Weights of a small transformer language model.
Size: width 512, 8 heads of 64.
Architecture: LayerNorm before each block, no biases in attention or MLP, untied embeddings.
Training: a variant of Adam for these matrices, 835M tokens, 12734 steps.
Each number is 128 + 32 x the weight over its row's rms, rounded and kept within 0 to 255. Layers, rows and columns count from 0. Numbers have three digits each. The size before them is the row's rms in percent of the matrix's.

# layer 2 MLP down (transposed), 1024x512, rms 0.0392, rows 399-470, columns 192-255
101:185136157111101128113075169151111128127108077110122069114129104106124112096162194124107053167069137160115127115127143125119122130116103126192130143135177102143161112194126140148159138132124152
097:067137091158167124139122136135098123122117147152083124128142059124186136164096141078121133121057167116125130104140134086215127134142090106079087145165180191057094173161107161132146135096181115
090:185155120100122077109092138098124144122094138114154101132072110122110154179144143141035060106090197099135089114116133122123145127187164113157158110113110058107125119122120136109059110137126127
109:180142096225096120144099105125144201131158150119099117125144149118124120120153197143150120095134220145068142135127165149159105124114137127126118090150125078124144123147123134113163151094164154
104:159163113129149113186137101179152140156129112115133128094091116133125170107196147173118163121143116087140124138132132183090148123106132140150117186079164142169137150120140107168154126135112120
096:096117037075125114126074120144128178071154126093123103126124136169072129150140117152114156143078097159171125096133078161115110137072138102121122169101123125144132121127137109133185120205103092
091:159142168082147113145134114142126158135104079101147146125106094159153164174068147120156157113138154155152114133131134118062076125163125112152084135122030073187132165179121149148174100134118129
095:148124168165103110172122085158162165124145154105087089123097185113082115135092115096157186117118117099098136085141132121126107131156113143156131156128114057148093082158056098195103116105173169
091:145127167210139160176104113142121147111133151132089144136138085140107125060136150109135104150104112089097139126128178155109193121143166147132162107191131151158123113133115114129086157096082141
104:151112103143094103093164140171173116084139126143105127138115127156116126094124124102147114111128197180055175146114095164192075121167191110143165113193134176117121130127129131147131139049131119
096:091117107150138141130141090127184119140116085144140171125166114135123179160064139120119051134169120091170109139118176220205133125164087111102145140153167133036166096187120099089139150104147075
108:111119139177121121132108099144111123215127123130130157144135159136109174088161158138108145094138099141134170134110085152082139136155131117159106136140086094193167125131094118129098110093133088
091:106154135092104132124119151084078142129080158107072161141089173139110087157098120137133111114049098152161157111127128166137143141191129131151122103135182132168176142129166061131139162125107116
101:166110150089162125136133150110146148139111098128105143131143109159065123141099135144142181121133116094117116129131093154071146128082128120169147118136129173153116123173116087105075142105104119
095:145173161155130085163096115144117098130124123086192097133124142111164124075076135086116138114153140106169161123136116056107117125178110143163183162158177161100153127160108102153087164126102156
099:128166183136163128167072157119115096154156185069134110148154090204071108126082107174181163107155120135139167094129167174091096120100142136118131150097117085099106089109164144151120103170086142
103:073146104105125110140130145129108116080122136130138146135127210140112046141157114062091156181199162162137109117121111108070149139093204133143061145156132108152140158080124141115139121062122129
096:143124108126104157171144076141147101133103140109080168141151130100153144118139121104085095112102111093098153150128163198141117138127078129062115094126058094115102123106051097145066195099151080
113:060155158120166145119088134103143155138094176172126114109068131085163157121113134071139136113154090154132134127126137179140099122114125101086122158120121108081171105077100090044098133166176138
101:043165137122158172136142097140191146089127103180080164134154116157093141144074136129111146103118131101116181110126160115077213113136102125141184132104088092118079207146158083101139164124146097
107:073139118157103152176112147128126119151189090080104181128150051158115183147073171129162128099184193133080120153129160106137166121123171116145132132153135163077119144175159129083137114139146169
107:154130121109135116114169141152105109118152101123118104112108170199169098195063090177178104134145115155118151111125097088148108133140138134077124145132164132154211141147126140118174134097105075
101:133136070150135147117100162158101151172185112135130092143137132144119148079118113055142138154065100159123148128143095129164107125145108124137195131128120151106107080143105084121135162131097097
107:149162132176173105078136143107098142152133151096157084120156166116174119106112148087087134127115082075143144112127129057157121133105125128179139146107137060125086119176192142104097142080118159
091:056108098154146103107136130092128071111138113131140156123156097139125190153182151099150155124102111146122182098119055153132133132123138125101105201143097124151178105097093108147157143103156122
090:155059129144183139116149161116112091156161116228116115127160158128125193136197083116133107115160147113170175146141130095124077122139148132144084165121187123118165104139073106212089067114086184
116:179153129121137103195088123123133106133129128177079078112131133128092119187080137116097132127089110169131161134132089170085122131082122126061145135125108118095149170125105136198069134116143159
104:109102145098166145126129089106168115091102161090109072132105054123144132119086126200147097113162153115146146116132135155137139128119184113161136114168150086086102094113113140137176124121124014
102:151168102070187111049104116177152102187115143174069100124112118125100150165125155121151133118132161057156148145132115089189154113195140126117117135181117157124160142169096093152124133129147124
092:140132056088136030183059106118066203050143093039102113124068178128127104162105113100130142105175167104111147144124166095106165106177184122148107137117099079106119136156152093139126137091139102
109:096155149148121179148149089153142136125117116170120148132076162122115107100130151138143154041145059126122123153132106171097147137145182112146117124079092137132177156119092106166160090091084137
103:157126121122137141179114181139151033112121162097149070123117136120217147097128141159194129154118054080181184132133185098129127132114101146091116107092105104153159137106160152105135117145156108
096:087114145177117195160187118092132178099108125162107166128200117145117096140127076126137089176209121055095156144125170131142129134114127123088131105116155140120124143197061113105072140086154078
105:078115121149168140182217164117114037120115126157143157111134130157122186141141085126144153095118083109141125155121132142101132114124109147153121144099148174129122118114140150103092142144150116
100:162160112092109114110078173083169155103079084095127121110131093145164144164106136117123166168114192111184059093133123138088109126132115163147145101178112137093100118136133114107089110131112157
099:096136156082162120082127151134162154044168102097171119127140120108135150111117130160192153091174109102122095100122109114087119139132106132076129102148162189098119112095072142160160140178149104
105:089143173175139168127154156087148129101151167089076125123216089170117104168202111163135128170132139129107136095136108092122115123174064121139180109142030101143109081186150100097179118089128118
106:197120120131180098131130082166113159103067140128158144141093144086145105064071176121086080069157130172125109149121113147106086126057148149104150093112156185092140160111083129104134136126114093
097:127145147143132189110088144123136142117098121107116138145250088076121238176101120087101123094143140125178093105138116135133128116119105107157124121163112157130167121135137117137115127120118057
099:131132106105143140109036164115088090128129110169149124116157104099127113083155122182098083077140117121113145081124117133177133126082186131160067123152141156098128090122072127096175160148094136
105:145159133108168072091112139125114124087077160178098119126075115062125138141075142141178089129163057088122067154138178118111125132177161113141108127141126123097124105125080102072129125163135133
096:075104130182134164155167131127135155121087127111088185116054169135142138058203078116152169138115089107108148127148081150095112127166169127123148135097122098156102090217156124130146154172102122
103:153115186218096178113238141105118123109100151084080106122146157083123167112125146194083105054170095153132169115117139134097137133145096116135072079105110110129166118120123126086102096108125150
093:142097144172091085103157113172138111199159117147111158118177137147114114214174149144134205171138107104178154056133171096105107130107073111128134117098103155136123081150107128119224180109120094
068:122063173138114104172130127154120128075138129159098109146137142107128154151117186118098123101132159146091098122164086151163164110119151092118148137135128095115121088105096148146087099114178114
107:144117134118152155112090155153167093096104104053129175129103132072151095126138089043189166060127121130077074147123141113109119126129143133127070122119060132129115097153100191186129082174088191
110:128136144149168166072105129163163138117143108106137179141110051142134117171121141108131132065115152096068147104130151147100086126142156133154149145139165091102071149153098153100068141180119196
103:140104173110132131138083138147140128071131163139108147128160111109125136092074124129079101130085167111103145122122139115127117130145136115149146144157120081192249168162169160151202146097109090
114:135143061176093104102088100142175129135123126093123133124147122122190086152134162147176179111102126122141124136135120125108194131126167143101128102119152153078092152140117116132135108170121157
109:090114150082104180198182112130116154160123120119116162135174136155091155105149144109128089091093075131117087134121170101142123110128094144054103162202136104077123147087123137096105139107105175
077:118122159130124075152166098108125125159111143106114173133086212102136075149128142104151145098104130103152097194119114149113140126135117106116101094129120120139074094166124133148116115130145127
105:102141162122069113155145127121118181149108141130122084120242155134099069169106143164168112152091147125160145140140130254192126124149095111078127099198145126083164124177153076150096105178145150
101:119151093095146130148192191133115108081157165113129121127144149124098158127096138132107078144106182123107180152134092137147151131163162101157178179152133158113151115134127229155124147097143157
108:163071073173152111095138149149110134122132158110152086138194143114090138121122152162150149200136194110078115136121128075119125129055144110088130130132121150072102106164126139130094151186118132
097:154119156165164068154110161132103127196145125135125126120188188170149171158165096127146128127105081068197118118149112114103066118127127138100128186078122161108147201086142155115140120093123099
101:105115136121097136096148116084084099139133152128150155116089071131119131159095130133032158177127156156098130170116140061111133125070162142107128143083132062151167140031142172146113116148102089
096:097147155149188105075118096118095054149112142090154124131180153061177104065105129121098149111108165103107102127127112118141131112124071123107128190146168139175124112098138150165109142157089114
107:114131134166120163077152108138145143159136145147128101125160085145113131125141197125095083124106184147137101148136146155155194130144117123104142108089060154075153160129170134176101145166134153
103:101121111012130161134214141138114100126141165142056099120084161108133120114159123109125137136085129098128138164113122114151158118112083148133167149152066146078116063131184137101148120147149122
100:176115122100083118113036136100147149075066072119139114124090121147164196131193158064141130132099139114132179132113122111093128128090153158148108113169116111159186097108113161093100145170125107
101:140128125143135170093142100140113143101151139093141252121176093108108107143116092108133093088196122125157151105111190163156112133109140118123102137141144110138074101122123154135176175100144176
104:132171116155117127102182118126141105154145121132160116131123145156137133207141078087102128114116085090110101123131147122117150128097108139124153131097091147093155195101094093047110137164159158
103:078146098053066165151101088147147115079143164159118094129133141077169189113134157102104124147100123134088123129135168139120105127155157109178111129160136095065127176072129146137157153166111085
096:158157122118100164113117103161130120136121146156097134137091102116143089128088109179132123106114143131123161178138136123132111125160145134192189082185173087181127185151174162170081106101129195
100:153090092037123141092170132124121143126137138121174181124103122095132117140177095126114135153110146147158127137128144199176145122165145125182143149109091127159169112156119096152172124147142155
097:136163077139166146116049111105065046139141171094116109152086136186146134098147132097099109140102063165093156130139141154139131133148070145122106105136131098172148175182150130124121153134126126
093:144062099133091113135157153171140077079151126120124143116127103138128139124118093087154125140158146090034122141117141148083101125107120092070120046081127148070120105206117131115097141112115115
102:145136105112079106137145120110044093146094112105079129141141085172125104117220133144147124191126072086102120163122114053148105125105112145044096081157068081104054085125077133123126162134141152
104:096099151131116093097048169126170158183137050175124148135131107146094153125156161094117080178094063152118123110141093143178127139159157117107166099146115159167162212099107159145103113066127147
082:131087144167172112071103131169113126137077206130117150143139113103128095155157143088146110202101166075043131139130149180103083122130102133090151194157136155173157107174019116184103126123163168
098:125145122181130151110137083088084108194155128092168109096199153112163150139191149152179138167151135148131142099131131111097150132124125084099158165071168061137165101160129100110180112141108083
103:170136219140145179105154122107086076135101146116097132115120163119140186178149120126145152134110114131139163133133128105141080123134087157106106105054134142081169180122186134095141108086163162
# layer 2 MLP gate, 1024x512, rms 0.0411, rows 400-470, columns 192-255
095:102141128165111105071136159131163139120113092199104122103146152175112128105143096147104143160128142183119068151159088108067114153131075134219156156077128204110127170120158168103159107116142150
088:124122178105109106146070055115127156119106130138045075123080147210162107095130164170099109088105149167150061071125091136062059117120124076156147134120150155089192162134126141181135123138134144
107:156079118109141129174149129130104141201035104099190112170150091143188144162107095145181095123063185140089088148112106136057153153145080148138146163150106163140098090158075098127127155100136115
104:101216133175086171134127157165106099136118145102105142141132067116129107130138139130101220164144080149127146136150183142120129137166147141120130114160123126118131087085147116116117117161129110
098:130170149179166083117129073153135151135170148068168148145202114157110100152149149106143130071153183195101123082121165095136144138102139116118090102143120115133150179122142063139114161142101183
089:139121109107125107148197085115157177129094133144135168140146155152137130086162136087172102135161088144084140183131160150079133120109127190148118169184159146122104150146132141144138162115120078
098:107141172170163143153119124190125077115155095084080096109081144091138136159106070173184168163103060114149123124094152116117108147159110168117127120106074152101175162106084107141141118109219089
088:092135137106119169148136084095159088158172167140125092155126141100148149065154164109126110150081123058136178180119147176171124120147153102077129139170146056155141113201076120183166142156139164
109:122142110167092099149100141126126086100113099081190164108117140107097156126135060092146105169106143134085137196101166137118113130126151100165114100144107107086119183149092164189089128153141149
093:134148131100121147110088152072142163114121194137131086147145133151110094042147118154150186127118118092169129088140083099148115090053118120162079157182115095104117149163100148068148155107153190
113:149188123050138096112123149047195086099046135109114120140102102075102081162090143081132127212107109080154115100135141128203095115155112127151138155130165049060110137176165165117161164112089081
091:090095114180145120130153127136057107061124169130142124127194076136110127108173114122161087142047199131138195119146159103162138115139173128151143096090135155136115099166157100132197153144097128
107:070121100138119114104108091145144119139184161061192138116138145163160125183100086112143147100125064152078137090141191111189104105197091112118089213156090082158117084059144110136158125160138157
091:161113114089205171095148107134180088099096163136183123134084107106075150157151118069069113154097115178079143148135142136166127092163119141126107133108112136161047078139083133119178114187137150
098:124146119115165100160091120068118069115139150099129072159140062093136106205118130123127150104118158127118172151117130161121124127115061132103179109110130081127109174127113103044076137100143116
099:126135148144118128130134192074141084135158153102119092110216223122120140164104141185171135151143107103174177131144097144158083136147148081146114144108124159133097162166203154112179138158133107
093:096126140108138051145122105163102144164085107133097173111152160141161096087098149114102157107094163159088111157102162171147175138097124129142128070187099144131118133178171110119171153123137100
111:164067141082140120134088104143147174129189108134148112119117116155089120158120108136154101044078127077167177140134181116085146129114176052138149149196122126167102124116130112089106110111156071
100:141116096169099091139144114172128149168055192121106184140111150101108113127090130130144129078164101106124074133143158167117191137067184119162149136187144131095126132107099060108112145096112137
106:149144095173098160060172199121117133191085113119107155120201100166142215142128118174102102100123154149120146124137128143089102118156138110161129160108079170134106105025182112162091090092108113
107:130106112131158132075080158101168178131065130121158156148094138130130153171121125119083089097076144156169143121111143071085112154157132145093149066117114116090144143104140116183154129126148079
099:126120141074100155114159139142150112138105184119096072150075110165114153160098098142145119140087113159139143139119052168129129137101171139121131164121132106176111127049160163111126117125130112
107:148183141144072137139145126137127145098140050180108146129122129146137094118170153122085181162194104119077086120132155149221166145083148129184137167195136117107112173124100079092102142119104108
091:174209131085150150194091127115112128141081189103115119121112111105115140217145157162090155125144178086126103121112158074174130120164103156032145136112093115044155132118133126159144145118053086
085:118141167112189098132110147156153151107120141116202121141141161120137131077205129141121134065142077147091199113129193104166154131138150118083156138134133115100126150132134101105145118186162101
118:151172113122160059164141098157135187169159131121153078101172128188158081103127161149095115192108186149164088121113144148147152116102122110092115158154100115101122150146093150208169099135108185
103:143193192087215091109099085116125124159115105121149155123147098148093101095122112113184146174111126137158194082122115134114193143134080082074176123139126087095112167143128170209112135088140117
103:086105108140106113099101188099153086191096126135122092159160143139070210098165150127140120136159156107168078130153121144148148120091131092124122206143119110152108120128097150088100102105173076
090:096109082137079102154082121133123112211094150124112174132164101194128107133211126138169130121071086106123093151111126102145155117090083127130143156140078031173151133117111108134154173112165105
109:128107149146150145171179091123080177108078095164106100132196171165136164182065145139104098124143101164153121124105125165143127129086099113110137179178144101141105136088139114105106163158133078
103:106104148167110134146164140123110112141115106133121154141166125126137121139103121152145192052132098079164110134130072131153149149151136150158170055106140094157133072099142085027106148106170154
092:118106129096121153154118134106130097118140130083125168157131087095093075124109121097209165071104121119159156140133173056090104134123150079156178130171096139114112178152065060104134087180134101
099:087097109135131096113122174127159159162122149133165102151183127115132107146112136103069127135201147150089179137126097179151107101133111121132157176152106134136154080148119153120160091140149159
099:155095079152072146140122113158150067100130139157144160100113132160129127136187141136146131176158089150098137141103155161103028121136052140119106139083143131087135108140176111153139112172132142
096:136161135177090141094114115124082098135089153134198109129128157120113087093084058127109129146100121111125069116118089156130085129090123126141143142095086050109124093165123147165050137160116115
099:149152098180117145136059148104099143114073094145167131105110094110096156087160185160107141157194133116112152146153142136175124125039096143113081144151207096108117094139127175058174134138114155
102:123159106156068131084111144124131136095032165080112120132054069176118200116108163117117145142131096111148165148103138137145065119110051158156097162130138145140131076090166170157177164169149132
090:105174134144156094147131139167146151083163106125134088133103081147111091150159108136121168111106152118077101155109130095084146128114129105092146081145141108122126094095135118115161090113125100
096:072160147117120099172153033178100105146112135132083155105043197065163065069159131149135213031126142106161091120127164123139148114167113128109151145160159131169131055150138134108080156084115128
105:137141157199172092210147132181123094140123143160091144125114141105114166096118182130157124173154101140124095143110128108155058114124122144129123063134112115129116177117161103149139125167100116
096:149146108100148130119160109117141153113104070093192150110110191180168100130094123163178162118091135168153150109103151114088157113103144125105180085100070120123074210131164171098110101099090162
102:130148099106093136149132124119163127164140169145154221132119158102065085094118107085180195117123085182059159155107178140126170147123049088126168145147117110147098118125146125104122145139117120
092:157117107136102139104156121117072207106110070195159142133136121200122124106134119150109121172063109148128067104112117139136106141087152143166113122172152097132092130067155104130103095129095147
079:145194172150158108134086124102095107146098150039129129083188123123111122119107030158123139135114082091157152108050173060100079184123069194123146083136119140147166095171112098120155119160080079
106:106148132130136141178147134121117136070169112157127094096106167151097104126120103107170127122092084121041094156129155143125079115134107120086081124144109079104130076150104137151175102209154143
109:112132105087139130063147157042100197154131142123160162134128132201136102069153105094114101143116112105160137108147107217140124123123142124184143178177073078131079146148145159155112148124111134
108:101111101182124183170188095176100125130121157129076116131135094147116134062147136110133117128150139133080070125144085149160146137141121171043100152161157129117134109165139101068144152095130170
126:141144170105106106166181118135149133113154164172177131153107122124125139143107077184075118148180100110148118109127153180177101133120188095131180140106091107110149086120118136114168123089109158
115:135084102076135099098128090156157142144175110117135137121104132088096082133127117110141162113080097146129146128146072186131182119101128143139167137126140158154123155178080124108116173118124095
079:146121137187121143088111148095090215111136097115182118149108134171091134080123152088145136116156074137103085082138148158152108144160061097113101137104067130153096078184169111084128069135125122
104:118095153101129123106087117162092143119129113090152135182095100076133126121163125078120110090162098181111142108126110177168089120073118169181168143093149087146153094129112081133045157106171152
104:136136155162156105178160148115177114165116078130114151145182147147170142177158158130134178149119146162071135109143166056103117119147117134077076115152088115123108147112121109138138122122114156
106:165113109161101171139168168123113086175097101151073092128146145124172205157097090093080086121105127070069118169092140190117148137158113158158096099084158086120083128117106149163092129150146132
098:139162120107080137104063115068195161110104177134152107114111105094164103089120151143052232184123142145163138070106082197126091149090140094139128143156135063143121122127171138107174151168100154
097:163165129113137108101136125187117117128174113171081086126177074089151129111143129138132184127164132128118167149118154207087095122160170131126177147112136128166111121118077090076131141051104155
096:158129157105127137132128134136174163093131149162113090154156106134133200147126162144075100100121129112147145148141091111098159149064166154139127145127134160102110103103113173092149125066087127
103:163131137097148148112071182169150122129142076103094172108109124144104090152082074153138070143151085154080163072117109166125146142151105149152126112103081137079143067087078098176113193123132122
101:149072128106145091191148037157130088118150155117104138124131173132141088190088112130146144151093143167135192100113109146185135129196189178073096157138094185099137158113130105110128102119093123
098:116151102133093123104146173119114086142122088165135143133118121123105154123117064147165124104158108127149137128107060119112064163077122125170148124131142107139166093107141141108108154115136109
101:175133106087146119147152152148118094141155126145150119098164125142132125126125080117099043106179104143159108152115176140170137114127110128076092078161114127109121146115078085162114106113160150
102:072185137145097116154165182093161135107149154098128148091079145139154097077141091094147165115096121106139135130103124151130112136127031123191134076154139143120117111075111114094128192146121102
101:190153132166146106192131091167181163136141178088101124139179160147146114079134139160031170110103180161089109122130119142134100128081137106131089169157134110145149083074139152172156116133121148
098:060153096160126176187134082131115170125149104124104136125146082191111125100142121137127181121155106161129097082141144167150165140089115093139171078177125079129063100147151136052167118144122105
097:153167139119152122105163125179160126091138140160159115162062140150153154135078138134169110102097180150114118151136170173066100096111107157133140139110187111146181097094098143138113128083099190
098:168090120145100108166142127095093107156115150128098129134166132133155192149183144139149085165105095152136139182171118117113109137186131153068121089081176152101201171156163091157104057130170158
091:075112157136080155109121206123108185137145117144177125140104154141124091134165141122123107141112182134111149082124100140137143129069134165181141139139102136126122173138190189087116164105090111
100:109121117081114124094062128083139115150103184094113161148136089142130145090105128125109109126074131169160149094112178168122122127110110154154126097154157080150110111166113189122136196127117090
101:134131125143154104185116098107199068145169119140117191128148145129152070148117142133100142157095155145107099133106132114144088127090141118155114166140103136209079113110103094130162136143134151
082:156146145161096202089157180047029110158107152108132147108130101093081142130144150136111109115120070116139134138098083121107113133194070157092126089126138149132131170135162136112137120169103058
098:163073087103096142142165099181171160159091124116100109113139118129141096155083114094100149075109128047154152176138145149190136145173103162161177106142161163175104151083116166140116121079169168
098:131110111087148114147098089182114169122119097176162089120122115082130135138097084169121111146132092125197144113091166054150097173157162166124071063113147148200196125172143143104067167145144098
# layer 2 MLP up, 1024x512, rms 0.0404, rows 400-470, columns 192-255
098:149078079158133139133128087157091083145096184110097163129170165051199092079050126104090119107078186160127133152120095061150069142112135109105127107158145092164096078159173102142151146140148114
087:146140100105087120195131065163184077145191106124142129107157173093082132082169098111160142196140081189156091152115107061114113099148159119171149127101132122097176094105127103194115146109131062
108:132147136088116178162141134094122180125130193099111170121125164145175182160101185117122100080118119186119122159118114161075145108166165095115139088134187146086145153181129150123207156187115159
101:172133173090129209190185098128108092131148178120111134133107085122130160131060088167166136141173121108085133100106143096104151133179150155091063094085095117166192136125138080100105173162103112
096:129131112168121110093152089175093109152148107051092106138168143165123040167173097080185157115140105204140135079147157141171169118185122129092150069133194172149147166127171137105076156096116127
086:128125156128156123213139072166169124140153127188106104084164128152091113137109131156167122180084123133150122230141106175150127129192119114116193156181128145098135114151103101120118133159113127
096:104122132109115116092094159147108164101145107147182130114125152158150074133087134144119105084065126164167124181097163162105123147048100115134140092137183078120111133144130179163124115126139135
087:148131155109106141112107148159179153125211113093165122119122108076094121094150148135146138160093162073176147127132137143114137115153159151135125105101150133138197157133172139128142106117138150
108:165157139201149143175158101134162046127131147131081174124090228179099194123203109099176151092165121168117101192093137070095100121163106132121142127191128152134083112108033148121112134067119198
093:173114091108072155135117113127053084172097150205169069128127068194141117018109152157115105098119096076130154101151102135125104142143166157176073157112142111116111141141144103096102124113109148
108:168120143138157182121159140146106153148105112103083063137120082091164183171163133193121135113108189103181150159133133148090173140185170119115124113034081177146168141143189137144103118094115079
090:109085131071133087131117139124159145095188177099077148132129129126146108062095100124127088133151115153112125147124116117099169128111114168118171161114138135091160112130069142149099157110140152
105:174113141135136129144133182160146196142079146148077114102146077148125116168128087119140073126127170103162181113116094150135155136141088194106110066116127118161153169136131117186113174097164074
093:126114157108093142144151159157134157174123180140161116119134118107180117180100165105160139134099089112125088102116157078138140115120210115139154069124144139106142193204153146117092133124098165
099:049112134118127153097111146088147099134055145118185137157123119056109085124105178182172118147121127184192143132122132144125114111126114172082137096141140142170138149123071123163110147138127113
100:152143143108184075087126107187181148124105146095176122127172090163163105223090137138132061096099168120212156090111120125103098113141128129175188156101030225144126138128117133157127097097123235
091:107078124076115101109128155153157086133118108050123150156056155186094099056121123165137202132117151169102063095100163123141175149161149158123086078132154060170164138118080119126104185141151113
112:058099143084130136106130151129105185152100120105153107135116153108148160142131142111171153143141168159095144101159096170092172134117157164082205123115084177153139168149131128127130136102087138
100:137160150138075128137174133097137099131156054112133100101113106168129139081141096159129137181162095070124167138117132087155087141094104153133156122078143120178109148073221094081170101166205102
106:145173132107117116136146205143135116102094115161102171145142130140097104176183106107116141090134115201144120138132174070097033139113092117140140113140126099145141148120122158125085111122143175
105:123131127176171116105129151099124093118088121092118158148130137162110132181114062127129197160102123080070185140118115121125157121155157155116107126123101172118137165114074083156071173133126129
097:151129102194102161137097160096145125162091142131089131131108132135164096097110099172098109133149142160139182104132108133110121140116132136043099093123156130114144102156113100121181139148136110
106:091097151143152201085194172140117171144055154093148097112100155136096153105096122133101076188104096088127100110138094100146123144151115208119081146076107171087123114129156152110092168095190134
093:184129145126122158126060160164100135044107156138121130148150157151123126092063097129145122137129132150105164142136144172136101110163119097173146103172126104142101079113065132090150179122092150
087:096112114100094123124103143152143059123119135156106171132112125163114122171177114077123163133146107076132168065118025187155116128122178172191086120152103122135154107120118105120128137144151145
116:136113107136211115156098130087193151153158161163108122158096147152116138140117112146090112096142112107122133162118050137111081121068099154124110126133208087164177080073080146191131118090124087
104:163106136144115150116075126103190137121133163153095140156144128147087124077142145117156143105119132112102154130127099166163145124166122148167108201150151074144135072146083103095135186152086057
101:141137097096119135183138149126182131179137179099080155117164139158165101108132119151141124111133130138121187096113140133179130133126159173123071113143138129114178029143066118115100150161143119
088:081190135122144067086079047131138102059127071120127120146096210128135058142166112180107117163082054096131105137128125118119129115109151094098150120173145091101091108083160140154135131118162114
107:126104110135152173153095113169118139149131141112179184103151206057159184167140134099171094089082087174121100148144106108054130125167195094088094130084102160099130092182129133139166137126085162
103:095165104139050135116120155154106140108158138076145102116119137132172145113135070109113129169119144147168158122123154054128076131121143096121114086170127132133101131109134099174173087149092113
095:143136159139124182146145109099122132117135162141123118121123140125100118126103098104135146174174111098167114126119141156160059133117155058112143064075155068103169149119106124110159133167140147
103:124119102061120147151118079147141154106169138127125193118148154144115106122139128123153055075071126099141142129130124099157177136134164140064128157154098173130106122168177133120120174097097118
100:120125130125178126104108192109191091136091126121099117118157183161122115067093163140127116113135079153109103220152108117113163149199118166100120074110093122076178152124128101183097152159181173
095:127092170087191118160115046119136116076124086167099132115125162142155098081085139123155171045126053152096129100120110089133116153107136147118104111147208114130165102111110132120094117086126134
101:130064137106202134131092125103127149114095100078138134162120101131129111156149109161115120091127140107121116086153113097095172128154131093186143146196137153084127132084106145126080111120094181
106:116112180116126109176172135116095170188153182109162132134146093076151140069100165103116094063174131160153179143122123188135076129131126120105140104093163147182154169170120106123127160135163077
093:099134095120125107111139203139139091124149090153116167150076167118123157140095145182120156072081099149130138172151136067121081157114137108169142101108115115117128041098156099134158100099119094
097:131097109147099155153105129116143115159152114139121121119123097124093136171082098115183138136150091129146163099159058102114111127185123122133156098084111192100146159151117151173163087131118154
103:141144179138101122122144127144076108135098081123157125089100167173184104189133155101114109129161110137126149138157164126129164141014135140171103139071145168116099181062141166101090055111154164
096:149122115139146119105079109142167137194066094118115141123092123116113097103110109102123141110121090135202159067127106116145092125117091115127126116108099124092134143109073125172036155123109134
103:148144134162076131142200111144113168133163164150088187106195146075077196108121122094146098112150145172106144126111137150108072114127131168077109156095140188099140077130127111092125107095119141
094:168115143165137102161153127160104142145135121076121152122131171101096137180147074084086120182168060135161117129128126099122117127101163084119142081139114172136161087116135103146143140144101163
065:153115174107227121122076105046084127137064078102112147084129112138078156155111100146099130129118086133137156164047144143075108220119087194091132129152089102115132134109122155109179159120139132
102:126166145149093122181173106152142050124101178125106098098135138135165100171107154146143185121163166127137146141106149106155122120142113162116066094188125140148174144093144191111200156182097126
112:176123122159105097113150130109162182100184119085127094100058108113084166070170211113173076091171127129101100133146084122114108111139142143085114188147123119062075117158150146132176115231080203
109:173095129096115105096130108081114141083138186130158127126160037142120144124056152165148143120104119113121133099122099146079167124174212176152149087119111119202140119122146165185123111132135137
118:149134196102116124104099150139145094154101104107153100110092159118148151168097097142079131114112139113180217122140111109128077124204096153125154053064132096138144117081177159161133146159133066
112:110083155069156131156110102171150096148152112143222178127101114018143152140110147138088129109148043096107136151132182133174153119045129137120167135115179171085118137161141123112127108130138113
077:122138102137090111151097090122181135144097155111122125146142117107164131157147125136172141087138146115121174145129132154137098130202152150147135204094125111147127124131150120168130098137131170
103:133095116113143105169136092101120146055133111107156088089138123182100090138192137138163082111148223121107113171134146171116120126173145117017156122139191193127150138134096174105099081125122147
102:143135146139061104159107167092128160118082114149110150175105193152183104151226072124121094131144084141173101130138126140152120134159165103095093120188115105123129108137142115158133111096122106
111:098170100129093125175120089105113094146092108129170135140154058114128107136072147158102104164141135140188086124096122147156166119123114159182147141119139087099124098077080108101119188110158121
098:207106132102123054093129144153108113139131132107144157129207153115139149130109116107136110056056175089128081153116152094187157136119102137139119178156112135120111148106127130140043094140079150
097:163139151093107138106101153104147108140170175095071173170104105117130135156071177134133088108087129103060161139109170113148117124113090132136140144143062146137140079100155166122127164138141149
092:104134124150142096141106145104102102105093115120175128135117159120158125173164202131183125172166132133130118154124118151157129116149204186102134009164111125097110146147144067046179150146080153
106:173115164089137167144180164131127083144166194168190156150224083141107082120065117107164120158162163150132163092134173134168107125128123122123165223184102139156126153171090128061164103079118121
100:119147136138088149148171153130167080150211086128128154143152155123104079148151135146078119072115168130158124119121185107127127117111080119090110061155155081137144091141180118084186115134116152
099:141128085102095098107095173124174143111108122101099095141090112181126155108174147143132078164115164118167095148151148173110108140125096141160150104122185139085122171088131156160111137155174143
102:110120129188087123142164134118124131140134148149105125106105113137062145071119152118114093124129121143121163186114168157144134118065059154103103140141182095156108085087076064120135132132147119
108:107151113193099087118112152115116200145133074128145158082111190133159111149146131150105160147145102106146102104116135114117117126134073125128122084154153132119108215126156124122131152176154147
099:107134109123138142094100078123140144131113081106165152133132127132144118099122162128135133167087119120106107135156143162137105119062064129171148090097114150101151127096112097204140112114144094
098:111122110159162136079122126131144134150084168083129086138094128085180122132076153137129193115105095116149156080137141099131107157145130101112136158129136109135101135120153080144163076174103100
098:165112095132171095174020159152084133069089118133154139131105062145097115092170197103083126111113106192122113138156076070176146139061113126105136112155203148104097185108093101130119103189111125
102:104116126127129103094126088134133149089097145159154173114101161126082104129099129120143113091138172160198120130120162084083106123083132113154101150137162086112105123141147169101115144085075113
094:055108121187142140156116174128101126107151120100142176119133106179155123152176124155087137108128148155128139191104067112123195127044124134178189137140082124112132121160125142085141149157114103
100:155153121022126169097088163115115138143113088154093205163128147184140150111178138104149172144146152140133101150114121148128102112134183121083106045126104128096133103146099120199092170032108139
100:084128123059172100151080119117120216131108098085138143123169076120103126145145182113175138081073105173111109116109097090116112139077163114136121130137107097151118168184130103125131126073097139
083:135122092142105111068156178148095168210119134080107155111138090142074154207084129132175103143129099123046157094113063084125149108164095122151157139130157198104089125157100112096135120131149110
096:147178145161142123118093147107087161101139173151166055145155134115171124168061145078171147145060124146134116129136173089169140118149137092089128118143100067061128130122117179126138106105146155
105:130161086137119110121144090209094108113071146159145103100128092114181153158119147178126087141118091121124108095149105130138146114122156097130098107076129154119141140106159190096079159145187180